Weights of a small GPT-style language model, trained from scratch on English Wikipedia: local attention windows.
Each number is 200 + 30 x the weight over its row's rms, rounded and kept within 0 to 999. Layers, rows and columns count from 0. The size before them is the row's rms in percent of the matrix's.

# layer 2 MLP gate, 1344x512, rms 0.0895, rows 211-244, columns 192-223
098,214,180,156,206,217,248,233,189,198,177,216,204,228,203,193,198,205,196,191,216,175,212,197,227,161,202,225,181,146,162,165,208
101,169,191,200,198,162,199,193,142,148,193,200,167,186,233,201,177,166,224,262,171,269,232,182,169,167,165,186,206,219,179,245,238
096,200,251,146,192,152,251,226,188,163,198,224,190,175,224,188,186,259,237,193,239,244,164,212,174,241,271,230,217,181,227,215,150
095,197,184,221,210,197,226,174,196,174,181,247,176,173,251,241,231,216,203,193,216,160,190,216,260,167,159,199,183,204,254,159,143
103,255,235,213,191,176,223,166,145,164,212,201,217,254,201,198,243,216,172,217,261,234,164,244,199,156,211,218,232,175,142,196,218
103,214,189,239,188,169,143,146,182,217,208,156,201,239,202,172,202,227,191,222,197,192,240,234,177,142,188,197,280,234,248,146,199
104,207,159,171,221,178,238,188,194,208,248,191,196,191,169,195,248,193,246,212,171,195,191,188,178,196,231,244,131,190,189,223,236
099,205,222,237,223,130,221,162,214,194,179,165,279,225,199,197,220,193,185,193,186,234,206,206,210,254,186,244,250,223,141,185,198
097,177,168,225,192,209,215,188,183,224,190,223,181,159,216,173,245,185,209,241,221,199,184,215,209,160,237,170,191,221,212,198,189
098,159,188,194,220,178,216,186,188,194,216,212,177,197,227,168,296,217,232,189,241,225,176,186,195,207,226,241,222,206,207,242,191
097,217,233,236,236,285,179,204,191,145,245,216,203,176,200,207,207,238,168,200,120,153,210,205,197,217,177,190,190,194,238,184,177
098,213,178,188,196,211,183,206,229,213,239,186,168,161,216,186,199,153,193,224,260,185,215,177,182,255,233,139,175,159,214,214,161
100,166,212,230,190,178,169,229,237,194,250,195,197,178,152,206,191,237,206,206,197,183,167,205,210,290,201,207,177,229,219,227,249
100,209,219,276,195,200,194,171,215,211,192,174,167,160,200,201,210,181,241,199,202,253,190,201,217,164,191,157,170,231,239,214,232
096,233,230,190,178,227,173,176,228,248,247,185,218,262,149,140,210,169,267,239,216,203,176,166,220,156,215,240,239,207,218,230,213
099,166,205,144,186,208,174,230,224,178,211,206,224,156,220,193,216,199,191,209,168,167,211,209,177,185,170,222,255,233,219,225,195
098,211,208,222,190,236,232,220,195,208,174,162,210,185,230,197,208,219,171,230,203,226,193,181,192,225,193,202,221,202,199,192,203
100,158,262,190,183,173,235,205,229,191,215,219,197,210,196,216,230,218,227,165,234,153,175,235,207,255,236,210,238,143,192,235,242
104,200,202,160,126,211,191,197,222,239,187,181,165,212,182,233,169,195,139,162,204,171,240,234,198,197,206,196,202,220,186,202,176
102,191,153,234,151,216,224,216,213,210,239,153,190,214,226,138,199,231,242,194,158,234,200,237,231,220,243,187,207,201,228,163,164
102,161,243,193,261,143,174,243,201,236,198,173,119,227,193,239,236,202,241,192,181,211,202,182,176,220,205,260,163,166,160,257,207
104,225,210,214,185,210,220,241,215,220,189,164,274,247,184,197,181,177,203,201,197,170,189,247,216,232,191,224,168,220,219,229,188
096,230,208,175,217,209,183,163,194,196,205,169,213,213,175,201,175,188,247,191,212,229,217,223,224,199,152,213,181,180,178,213,211
096,215,192,210,265,234,165,205,211,189,228,187,224,240,236,220,161,202,178,136,222,202,222,246,212,138,141,173,219,245,196,267,179
100,156,203,204,250,168,158,186,237,206,184,191,212,217,201,232,199,180,185,235,220,186,158,215,179,129,198,174,140,201,128,215,202
106,156,213,211,164,161,200,209,188,190,182,259,233,238,230,212,193,235,191,197,218,217,194,168,207,201,158,209,193,167,228,195,211
102,226,238,215,209,183,156,257,172,197,151,128,206,193,152,181,207,164,212,174,223,224,109,225,130,201,194,202,261,157,273,238,211
103,208,188,209,190,194,172,146,283,192,183,223,190,223,187,236,190,212,269,169,170,185,174,227,213,205,215,252,181,213,160,200,196
084,185,213,184,214,207,212,201,223,156,205,239,133,213,208,161,192,186,167,186,176,196,238,155,161,195,238,229,216,231,194,174,175
101,239,176,182,274,148,179,210,207,198,188,247,208,215,189,178,207,184,212,226,232,204,162,196,209,193,213,180,192,188,209,197,228
103,181,219,204,200,187,219,195,204,174,238,151,214,222,179,204,221,193,208,200,190,232,158,179,205,220,144,238,160,267,204,168,180
102,250,164,209,221,247,244,185,246,253,206,207,157,209,213,143,176,202,191,234,216,214,219,196,207,202,174,187,255,163,211,187,166
101,181,209,149,206,220,187,218,229,211,186,157,187,202,173,262,242,227,214,152,241,163,143,264,184,200,190,235,207,184,223,201,164
096,101,221,182,211,201,196,247,163,200,209,171,240,231,209,184,246,225,178,183,240,161,241,133,230,193,172,170,191,182,183,217,215
# layer 2 MLP up, 1344x512, rms 0.0895, rows 211-243, columns 192-223
099,208,173,198,217,183,255,232,162,210,150,251,191,189,253,175,166,174,221,187,210,196,233,217,225,192,229,190,228,170,164,176,206
099,180,213,204,175,211,221,189,184,194,203,224,215,222,212,213,201,219,183,151,187,233,185,219,211,190,165,201,173,155,178,210,240
096,189,233,239,189,160,210,172,207,179,253,183,212,185,178,180,186,190,168,215,242,158,199,171,186,168,227,183,216,257,246,207,224
098,214,208,176,153,201,184,182,228,173,181,231,230,173,244,191,258,194,183,151,202,176,191,202,235,152,167,139,225,164,175,144,195
099,258,189,229,191,212,164,169,204,200,232,269,175,261,263,148,197,185,222,261,242,202,204,158,227,215,222,248,163,172,200,160,238
091,204,168,193,177,226,247,212,169,165,189,219,178,223,221,188,169,215,219,195,177,255,200,180,201,251,224,201,201,209,202,155,217
093,220,258,202,196,183,220,181,162,148,260,165,225,171,183,178,189,251,187,187,201,226,191,169,165,212,185,144,184,165,173,223,207
096,186,231,176,231,204,241,163,195,188,160,123,205,139,155,213,205,234,124,204,206,229,173,202,203,176,208,263,192,214,141,188,156
097,182,124,179,178,235,230,191,199,198,158,198,189,176,196,184,199,128,174,206,227,209,216,237,175,161,256,182,173,220,210,164,205
104,204,151,184,243,139,168,174,192,181,224,252,218,207,236,218,219,210,155,169,245,160,208,178,229,189,184,270,190,191,200,228,207
099,218,148,187,177,136,221,195,220,204,197,224,189,216,208,223,198,186,228,176,238,231,221,238,220,234,191,221,193,221,166,197,253
101,148,186,203,171,178,185,180,237,159,220,250,226,221,223,190,177,211,211,205,144,159,197,203,190,221,214,230,231,238,151,195,163
102,233,127,207,187,184,219,179,213,183,128,187,163,205,210,154,197,214,193,196,236,173,229,216,161,136,236,181,217,174,219,229,162
095,192,224,196,204,240,312,180,197,234,186,215,190,168,147,196,186,193,214,168,224,212,240,171,222,175,126,217,244,150,197,127,187
088,165,176,208,172,171,233,263,192,176,168,209,205,159,201,250,191,230,146,208,243,172,170,211,180,239,200,186,175,213,164,192,183
102,191,213,223,182,225,175,246,186,156,202,222,209,171,277,194,187,249,162,165,154,187,168,191,235,187,181,197,229,253,234,202,165
103,191,161,181,225,162,240,192,178,238,230,210,243,189,239,224,171,236,197,225,183,200,205,197,229,146,161,218,216,151,205,185,209
103,193,222,168,209,220,257,218,242,188,200,224,231,199,183,189,181,286,216,178,182,202,185,180,196,261,159,156,237,126,185,178,175
097,173,194,190,241,182,176,182,199,237,213,207,176,129,154,200,211,199,147,188,173,188,201,202,179,168,176,214,218,198,197,226,221
100,231,174,245,244,263,224,229,210,157,189,200,217,196,181,112,280,180,201,141,214,199,168,197,162,204,251,170,192,191,225,212,209
101,171,206,166,240,177,207,220,198,231,247,190,227,228,161,251,167,244,195,219,152,246,193,213,208,234,213,228,215,168,186,243,185
098,183,182,164,173,197,210,154,204,185,217,215,187,182,186,192,188,226,228,180,162,167,183,180,187,229,185,277,208,177,210,179,182
097,236,216,157,206,169,228,241,180,150,214,167,189,266,191,204,183,222,194,205,168,190,154,191,156,200,150,222,223,202,192,203,178
094,180,185,199,206,129,221,189,176,163,214,210,224,256,210,230,201,196,208,190,266,202,197,164,191,216,133,177,183,202,239,158,206
099,156,189,197,210,180,242,166,172,194,209,232,219,215,190,182,179,216,201,236,217,175,248,212,201,187,236,208,209,232,198,220,204
104,157,255,232,259,205,173,204,209,205,215,191,175,178,180,240,212,205,200,185,186,196,226,188,195,224,226,185,217,236,217,196,142
104,195,213,245,272,172,210,163,158,250,174,237,250,192,161,192,211,220,169,172,209,219,202,224,236,196,215,176,217,194,231,206,191
096,199,217,197,183,218,228,204,223,197,236,230,228,199,204,232,210,227,102,269,262,263,201,143,158,128,223,171,189,178,212,166,210
101,198,165,155,274,233,180,124,206,235,214,182,155,187,160,216,205,183,215,152,172,209,230,194,229,253,199,209,203,240,212,143,152
090,244,188,174,147,199,209,236,179,244,168,199,195,175,210,229,218,249,144,196,216,181,192,198,251,184,204,217,195,262,158,222,172
099,200,126,215,217,248,192,193,203,183,188,162,182,175,179,191,243,191,165,223,147,169,104,199,138,230,202,173,205,169,216,213,226
099,187,193,218,219,145,200,219,207,220,217,173,241,182,177,244,199,192,223,213,189,173,247,151,198,183,180,170,247,265,180,170,171
102,216,172,239,217,220,164,195,194,213,183,201,205,174,215,131,225,178,201,199,146,249,233,138,199,202,209,212,220,232,147,205,218
# layer 2 MLP down (transposed), 1344x512, rms 0.083, rows 211-243, columns 192-223
095,194,210,188,252,229,210,179,199,159,199,245,228,154,159,246,201,212,215,205,254,210,201,204,242,172,164,143,140,180,189,245,184
098,193,193,217,238,212,202,209,175,207,207,243,187,184,175,198,216,206,145,175,268,175,246,217,194,186,229,213,230,156,216,166,238
100,181,218,233,199,167,136,241,228,259,159,202,218,191,176,191,135,168,171,201,230,215,181,190,232,221,118,238,213,224,183,212,215
102,214,205,192,196,200,230,204,197,205,158,203,217,160,222,201,230,250,173,204,186,253,170,210,264,190,176,102,268,260,203,172,172
097,172,158,289,212,181,204,144,226,174,166,200,262,211,216,220,196,239,183,234,156,205,167,181,199,209,153,195,177,175,213,183,206
100,243,177,205,169,157,163,169,203,216,210,192,203,146,196,254,205,219,191,183,162,178,130,188,225,207,210,195,164,193,117,205,238
100,176,230,207,251,234,160,211,168,215,254,201,221,152,214,183,217,255,205,203,187,181,283,168,188,191,163,157,198,217,178,220,204
093,208,249,196,159,229,216,197,224,169,200,214,239,217,218,185,255,165,229,222,248,139,220,184,198,137,204,237,210,218,205,201,163
113,237,182,223,203,169,240,205,231,190,139,222,196,241,197,214,176,203,215,210,222,153,213,184,209,164,162,157,267,258,178,300,193
106,202,181,207,211,222,242,210,172,195,163,156,238,215,187,226,191,243,218,212,172,144,207,212,278,190,181,210,236,204,221,142,191
090,239,151,172,199,213,274,259,286,198,173,190,171,200,227,243,225,213,169,168,200,198,188,222,199,262,230,209,199,210,193,174,216
100,158,169,241,183,148,169,197,178,195,238,273,199,189,189,196,180,203,247,127,132,160,225,184,195,211,198,199,174,217,207,228,175
097,213,142,221,174,203,207,199,202,121,183,200,160,170,204,210,167,179,168,145,182,223,200,209,182,179,157,186,211,174,191,229,231
094,204,203,197,222,220,233,225,241,180,163,174,173,184,210,166,251,204,250,195,164,178,242,238,202,241,185,184,241,200,232,210,192
101,201,274,198,158,211,167,237,202,227,201,162,205,180,275,222,166,189,236,140,223,164,144,204,225,257,194,183,246,230,190,196,196
090,207,167,268,215,232,149,194,180,159,192,166,194,194,208,184,154,204,205,173,221,185,167,170,247,252,173,222,157,173,190,170,175
094,213,247,200,135,227,231,205,217,197,200,130,177,134,211,189,182,182,190,178,190,190,266,214,219,254,216,170,221,232,259,206,171
109,189,186,218,189,197,224,175,195,198,204,174,228,199,215,213,179,223,173,230,259,160,204,236,174,184,234,237,196,204,166,157,239
093,158,237,198,185,196,228,226,157,218,212,182,207,238,259,181,191,227,209,240,171,187,192,159,218,257,191,240,218,211,259,197,153
094,218,178,225,148,181,184,211,232,215,166,146,211,196,163,219,149,127,187,247,179,208,194,202,157,229,231,205,195,144,233,168,157
091,239,194,234,190,207,211,122,208,153,202,164,205,203,215,211,194,243,167,169,208,175,139,189,232,179,190,159,215,171,195,220,215
094,147,241,213,218,213,172,213,206,208,166,212,176,177,113,178,190,182,182,225,165,144,233,145,180,214,221,188,243,173,187,195,160
079,259,247,203,196,191,231,152,210,173,242,214,165,163,180,214,193,166,171,218,194,213,180,206,206,207,241,225,198,215,277,191,193
095,197,259,225,291,221,151,213,176,233,194,174,215,174,204,239,162,264,170,149,199,144,148,160,200,196,221,198,222,240,211,239,186
099,205,219,200,154,244,203,212,163,163,226,239,195,167,219,186,210,196,267,231,189,239,202,215,243,222,210,207,223,199,264,199,193
096,171,153,215,237,179,226,249,155,222,229,225,153,170,204,220,199,129,205,213,200,193,212,260,252,229,218,241,240,192,203,226,153
092,192,236,201,201,139,221,215,192,161,203,205,207,191,214,226,191,266,201,253,261,156,205,201,178,194,211,190,225,162,257,237,225
099,222,197,213,234,187,224,184,144,224,186,182,156,196,220,232,207,228,178,243,206,182,209,182,218,210,224,164,200,213,163,158,257
105,210,224,209,113,181,221,174,170,153,144,224,245,222,200,168,144,263,227,212,125,214,168,197,244,216,217,188,202,161,165,267,228
105,201,142,183,179,204,205,234,229,135,170,194,207,234,182,257,182,182,246,228,201,220,267,213,195,171,202,162,202,204,206,131,194
097,196,204,231,185,201,238,98,211,192,209,198,186,244,187,150,218,181,183,206,150,163,234,205,206,181,152,182,162,167,208,231,197
097,197,201,222,248,195,209,240,215,180,202,188,191,153,172,170,159,204,238,226,224,201,219,188,180,198,153,205,182,217,154,178,231
098,212,170,247,167,173,156,161,199,222,189,212,218,198,207,185,180,163,204,165,198,197,224,180,239,236,179,200,230,191,136,222,200